From a checkpoint of a small transformer trained on Wikipedia.
Architecture: LayerNorm before each block, biases.
Each number is 50 + 12 x the weight over its row's rms, rounded and kept within 0 to 99. Layers, rows and columns count from 0. The size before them is the row's rms in percent of the matrix's.

# layer 5 attention value, 64x64, rms 0.183, rows 43-63, columns 0-63
093:53 48 65 48 68 42 71 58 40 66 49 38 62 42 62 57 55 78 55 53 63 36 54 37 41 58 22 37 46 57 51 55 56 32 42 47 33 80 36 39 45 44 51 60 77 46 63 53 38 40 53 55 41 68 30 55 47 40 56 46 41 56 63 48
099:66 52 27 65 81 47 40 69 45 54 61 63 52 18 30 35 42 44 57 63 64 60 46 33 63 40 53 47 54 22 67 61 61 41 62 44 53 51 48 65 56 65 48 46 49 48 46 54 51 55 53 67 57 42 66 47 37 47 52 37 49 42 44 32
108:59 31 45 45 72 66 36 60 38 32 28 43 57 35 45 31 51 38 45 43 40 37 61 46 51 58 26 72 40 58 72 41 66 44 44 68 70 54 66 35 37 57 57 61 61 48 55 48 51 43 34 51 46 53 51 25 40 55 46 51 42 64 55 57
092:49 35 43 50 41 54 41 37 46 76 52 35 62 41 70 46 39 43 55 60 52 56 53 40 43 47 38 36 67 38 47 42 54 49 75 53 28 27 47 55 77 39 56 49 85 43 50 55 74 53 50 45 50 45 48 55 50 22 55 48 62 61 46 53
091:72 44 33 35 35 66 36 65 52 57 47 53 58 60 54 66 34 45 48 71 71 38 60 61 27 63 49 51 55 46 47 51 59 77 49 54 50 38 62 44 38 41 47 66 83 63 36 50 56 43 58 24 49 44 50 42 51 49 39 44 44 60 51 37
091:50 26 75 62 47 58 61 60 54 71 54 41 65 57 70 65 46 62 52 56 58 36 43 51 52 43 51 25 65 44 63 44 54 32 57 35 27 43 33 42 47 48 51 54 67 43 51 58 65 52 39 65 45 59 32 48 74 30 47 43 66 48 42 60
099:36 70 38 47 52 51 33 77 51 51 43 61 43 36 52 63 40 43 57 49 52 62 51 23 65 37 51 62 55 56 49 47 25 45 40 49 38 58 58 35 73 61 42 73 32 50 33 43 33 54 50 57 66 49 76 58 49 58 56 53 47 28 48 56
099:68 50 42 64 41 57 67 45 46 50 43 71 34 59 33 59 47 71 53 67 38 44 49 58 35 51 37 41 41 44 51 54 69 47 42 51 39 54 64 85 40 48 58 49 77 46 39 45 48 54 42 39 56 31 39 28 61 56 49 53 29 44 42 30
080:58 27 57 57 28 44 58 42 60 44 39 61 51 77 54 63 79 46 37 61 61 40 53 60 39 73 42 54 48 51 64 61 58 56 57 66 67 57 42 48 29 40 57 58 46 67 53 56 65 45 51 37 41 42 35 56 47 53 43 47 70 75 39 39
096:31 50 38 50 44 72 41 55 50 70 50 61 51 46 50 58 17 45 61 54 34 46 57 74 40 37 57 50 72 50 30 39 58 68 37 42 58 51 58 43 60 33 52 35 36 49 38 50 44 53 31 46 51 53 69 51 59 44 44 71 58 62 58 74
098:26 66 34 50 63 61 42 47 46 45 42 26 41 57 37 41 50 48 48 40 42 58 53 56 71 27 28 63 48 50 41 54 51 50 40 25 73 51 52 51 69 33 43 38 52 61 50 43 56 56 58 43 61 57 60 55 15 73 47 54 57 55 62 52
110:57 44 52 41 71 39 52 46 60 52 63 36 50 39 35 56 49 44 58 39 47 65 40 54 45 44 56 25 49 30 31 60 44 49 49 51 65 39 63 43 83 51 50 25 53 52 69 41 48 47 62 64 51 59 61 83 57 45 69 48 36 46 61 35
106:41 36 52 43 62 47 47 51 43 32 56 56 50 42 72 43 51 48 45 37 59 47 43 53 45 55 82 23 62 40 60 48 40 39 47 56 58 62 98 55 71 55 46 38 42 52 42 54 56 50 52 73 51 54 37 50 46 51 31 50 39 67 54 41
100:61 41 32 51 76 62 39 70 43 57 54 35 56 57 38 62 34 39 53 31 44 41 59 52 54 43 70 59 49 55 41 35 48 62 42 62 52 59 52 36 78 61 42 34 43 64 57 48 55 42 65 50 45 49 63 80 42 61 72 36 35 56 48 59
101:43 51 45 35 41 38 53 30 51 69 40 52 51 73 58 50 30 47 42 51 56 57 50 50 36 59 60 41 31 58 52 66 44 67 60 85 68 62 49 52 34 46 51 60 28 57 38 46 74 47 63 45 46 43 51 60 45 72 48 48 28 68 50 50
083:34 53 65 39 95 56 44 65 50 46 44 45 53 65 50 63 34 35 37 46 43 54 53 57 54 34 41 37 48 50 49 59 46 57 44 64 50 46 46 45 82 23 52 65 45 57 53 52 78 49 39 43 52 42 50 73 50 48 66 46 55 39 47 50
089:42 71 55 48 60 39 42 56 77 51 72 51 51 43 42 21 56 52 58 42 58 54 41 34 41 66 61 39 48 31 28 24 44 60 59 41 69 48 52 46 56 47 51 34 40 48 52 56 49 55 47 77 58 56 35 63 58 52 38 60 54 31 32 57
093:50 79 56 36 29 51 60 54 53 69 43 44 44 64 52 75 31 62 54 63 51 47 53 48 56 55 60 61 39 64 51 61 39 60 28 60 49 52 48 46 27 57 48 78 43 44 25 45 46 49 54 24 56 67 60 54 62 67 53 54 40 39 58 53
098:73 48 46 47 26 46 47 51 63 42 52 54 49 42 56 55 64 47 56 68 24 46 40 49 33 50 55 56 34 57 37 54 64 83 52 52 37 42 45 58 30 50 50 71 71 49 37 48 38 51 35 42 52 36 46 40 42 24 50 61 35 58 30 59
104:53 59 43 45 36 58 62 46 56 50 32 40 51 67 53 49 81 59 37 64 61 25 71 60 45 59 55 54 37 50 55 32 74 68 40 61 68 49 68 36 47 49 55 52 62 59 34 45 52 39 41 23 40 60 46 33 46 50 43 50 64 64 57 57
103:53 42 63 40 77 48 28 58 56 33 46 76 71 46 44 71 36 39 51 55 46 46 42 56 46 43 18 53 43 58 69 58 40 56 50 50 52 67 65 48 32 53 51 70 41 46 37 52 48 48 42 71 54 49 46 49 74 64 35 52 37 48 60 56
# layer 5 attention output (transposed), 64x64, rms 0.164, rows 43-63, columns 0-63
092:47 39 49 64 48 66 49 58 62 22 47 52 20 66 45 37 44 41 50 44 50 71 68 56 44 52 62 58 60 45 50 50 37 75 42 58 45 37 60 47 44 69 58 60 37 52 38 38 47 48 51 66 21 56 73 52 36 42 38 44 55 51 29 57
099:48 61 70 37 32 45 49 50 60 40 62 26 58 59 68 73 62 71 47 43 45 27 43 60 39 63 46 41 47 58 43 30 55 70 53 45 54 46 44 53 26 26 57 51 36 56 61 68 36 52 36 57 48 51 45 75 54 49 50 57 36 44 62 59
107:38 56 29 45 40 38 67 43 59 45 48 59 35 61 46 49 64 49 48 47 69 72 39 50 51 44 71 48 70 50 41 46 37 70 75 52 31 64 30 61 58 46 33 46 37 39 50 65 51 76 62 48 41 54 43 64 45 58 27 39 58 44 45 46
082:58 48 58 35 69 58 40 49 41 37 52 36 51 37 46 65 51 65 58 46 66 44 41 64 59 56 60 42 43 54 45 54 61 48 51 30 42 56 57 52 43 62 36 60 40 69 45 50 28 10 46 55 48 49 79 58 30 67 34 71 41 51 53 39
084:33 47 58 46 50 58 48 60 39 36 43 53 54 42 67 54 66 63 51 37 55 47 38 28 85 57 35 66 56 62 44 60 44 42 61 22 39 63 57 68 50 53 56 31 41 37 59 64 45 54 75 55 49 46 50 54 32 42 38 41 31 62 61 51
087:52 49 49 61 78 58 52 64 58 49 42 46 46 34 43 50 39 54 59 43 55 63 62 68 37 62 65 46 32 61 52 51 44 39 29 56 47 39 74 55 40 75 51 64 28 71 60 36 25 31 38 37 42 41 58 53 51 62 45 49 38 39 34 51
106:56 42 46 45 54 37 34 57 50 45 58 52 57 47 60 47 72 65 46 48 44 45 36 57 52 71 44 37 48 62 56 33 53 49 55 36 64 43 33 68 31 55 84 39 57 47 32 53 75 76 56 41 37 43 21 45 45 55 49 53 44 63 57 33
092:42 49 52 43 56 50 35 70 50 52 30 53 55 63 58 48 58 43 42 60 61 35 66 53 39 44 58 55 71 48 49 61 55 49 67 12 77 53 22 54 40 37 44 46 32 57 71 47 42 52 41 56 54 47 65 63 40 35 66 45 60 46 42 64
078:38 66 22 37 59 61 67 47 38 50 56 45 54 45 54 31 42 30 53 54 51 65 60 29 71 44 34 49 52 58 53 66 49 54 50 50 34 38 62 55 64 55 45 38 70 22 64 53 32 61 43 46 57 60 61 40 54 48 58 27 67 39 45 59
098:78 34 60 64 46 27 30 62 42 66 43 55 42 40 40 62 58 66 44 41 47 54 38 44 60 45 52 56 29 50 52 58 65 24 58 52 65 60 50 62 50 61 30 51 63 60 57 45 60 34 63 52 61 46 27 53 46 66 41 48 27 42 62 41
105:60 35 44 45 32 33 37 55 37 40 48 65 48 57 57 55 53 44 32 35 56 28 38 52 49 61 57 52 59 61 45 48 61 51 57 64 32 46 43 45 51 43 37 60 57 21 49 56 55 56 68 69 35 69 52 41 66 57 70 79 27 64 56 50
112:57 54 80 54 44 67 62 32 52 51 68 42 37 57 51 51 44 68 35 50 40 39 49 50 49 42 57 56 32 28 40 56 38 51 51 53 48 43 35 40 35 26 69 70 57 54 56 63 50 15 51 62 48 70 54 44 58 46 51 68 53 61 43 55
101:45 50 52 63 64 70 62 37 45 58 65 51 33 45 38 79 55 38 42 45 32 53 52 48 34 33 31 64 45 44 66 61 42 61 59 68 40 49 22 37 40 62 65 50 53 47 70 45 33 45 62 33 40 39 56 68 57 53 63 43 41 52 54 54
094:43 52 70 68 41 47 52 37 54 38 79 71 43 57 57 51 54 72 27 37 44 60 52 34 64 53 46 50 54 39 41 64 34 41 36 72 42 61 53 66 31 32 67 43 46 22 45 57 44 46 55 58 40 60 44 35 60 52 40 52 44 56 59 46
101:53 43 48 44 52 64 58 50 44 53 55 58 55 32 49 43 66 38 58 72 36 70 61 35 69 26 35 51 66 39 51 51 56 59 49 37 37 61 52 48 69 43 73 27 68 24 59 49 38 38 53 42 60 63 48 35 46 39 56 41 67 39 62 44
077:49 40 30 50 57 59 50 55 68 48 66 44 42 38 64 45 57 49 36 48 49 62 62 40 66 50 66 42 40 57 43 38 52 27 46 56 39 60 39 41 42 63 72 56 50 34 73 54 25 27 66 64 47 56 55 21 60 63 51 65 63 47 42 38
091:58 68 56 62 38 56 58 55 49 53 57 51 58 41 52 77 27 54 35 51 29 45 38 48 31 68 45 58 44 44 56 49 42 38 52 57 62 56 53 29 63 35 75 68 60 45 49 57 50 29 43 44 34 65 58 63 42 49 60 17 51 44 65 43
089:64 36 51 56 63 49 45 64 54 52 26 61 68 47 61 32 65 53 61 62 49 59 53 49 62 43 42 45 57 45 50 39 43 43 41 18 50 53 50 58 60 63 67 32 48 47 38 41 81 67 68 49 53 41 23 35 40 27 56 39 45 55 56 53
098:51 45 61 35 33 42 50 64 48 47 31 58 72 56 48 55 38 54 58 54 74 60 27 44 64 61 37 43 59 61 50 44 41 43 57 19 74 64 46 50 37 52 45 31 58 35 55 56 72 51 45 39 65 55 71 65 42 39 39 39 61 46 48 42
106:49 55 38 62 60 49 45 47 35 44 34 56 49 64 57 55 50 39 73 53 52 78 44 44 68 40 44 48 74 55 55 62 36 28 60 42 26 42 35 59 79 50 41 45 44 30 53 53 61 66 68 54 54 38 53 50 43 47 60 27 37 39 52 47
096:41 39 32 48 26 59 67 60 55 59 44 55 42 43 39 42 72 56 53 51 50 61 47 43 43 49 65 61 45 59 49 38 49 46 48 33 60 63 35 55 43 56 62 48 63 63 70 73 35 81 56 48 38 57 25 61 52 43 43 35 65 44 33 30
# layer 5 MLP up, 256x64, rms 0.247, rows 0-4, columns 0-63
100:53 53 49 63 59 31 64 38 63 39 28 46 71 36 53 53 50 56 32 60 53 24 50 43 53 39 65 53 47 38 38 41 47 48 54 74 53 50 48 47 51 50 54 32 40 58 53 79 55 53 63 55 55 53 24 76 56 45 47 54 39 47 24 69
099:41 55 68 74 46 54 73 43 57 64 53 56 68 46 74 51 67 46 49 67 62 45 57 46 57 68 42 39 32 49 50 32 69 64 36 55 37 45 43 39 47 73 44 47 56 46 48 40 51 34 46 44 45 51 31 43 57 40 45 54 62 33 22 67
090:60 60 76 51 74 41 67 37 59 65 47 57 48 56 58 35 53 63 57 30 60 43 66 43 50 66 34 44 41 65 54 46 49 32 43 64 53 39 36 55 44 68 44 52 45 44 48 25 53 44 33 40 47 44 58 36 67 70 38 76 56 47 51 33
089:32 60 44 49 39 53 61 53 54 59 39 36 44 46 30 34 68 45 54 38 59 54 43 61 51 49 75 57 50 57 53 33 32 59 51 63 36 46 28 63 56 66 47 67 54 63 49 91 39 54 54 27 46 49 48 31 57 52 44 59 42 51 37 65
111:43 54 57 63 50 49 50 46 47 37 50 42 60 54 46 40 45 49 52 55 71 41 49 53 67 64 42 66 64 37 61 44 58 28 32 52 52 73 67 36 43 72 47 41 42 56 53 53 55 46 39 46 43 45 53 50 50 80 02 60 59 45 52 64
# layer 5 MLP down (transposed), 256x64, rms 0.238, rows 0-3, columns 0-63
095:66 44 55 53 24 65 52 56 41 62 55 58 56 57 33 43 43 43 54 43 59 63 36 58 31 50 38 54 50 58 53 43 57 34 58 30 44 70 34 61 51 60 57 72 93 57 57 40 35 24 50 58 52 38 56 39 52 44 43 53 48 57 36 49
097:44 54 25 59 52 37 43 60 32 52 44 55 58 37 42 33 61 55 30 50 49 59 44 47 56 39 64 66 57 33 39 73 27 53 55 53 47 47 47 34 56 36 64 64 52 59 54 59 43 39 59 82 44 62 43 56 46 50 72 52 41 61 82 46
089:62 54 16 53 53 42 38 49 57 44 42 56 75 33 59 53 51 42 60 61 42 35 40 40 38 62 69 46 64 51 37 69 54 49 48 31 36 53 45 60 35 47 47 46 50 59 62 66 42 62 68 41 18 53 44 49 52 49 57 68 35 44 49 75
079:63 27 38 57 34 58 35 54 47 40 48 47 56 63 45 44 43 62 53 49 59 56 29 62 51 46 42 46 34 62 61 49 63 45 46 45 53 40 32 41 43 45 60 51 84 56 57 48 25 39 35 63 47 68 66 46 34 53 62 71 72 53 25 47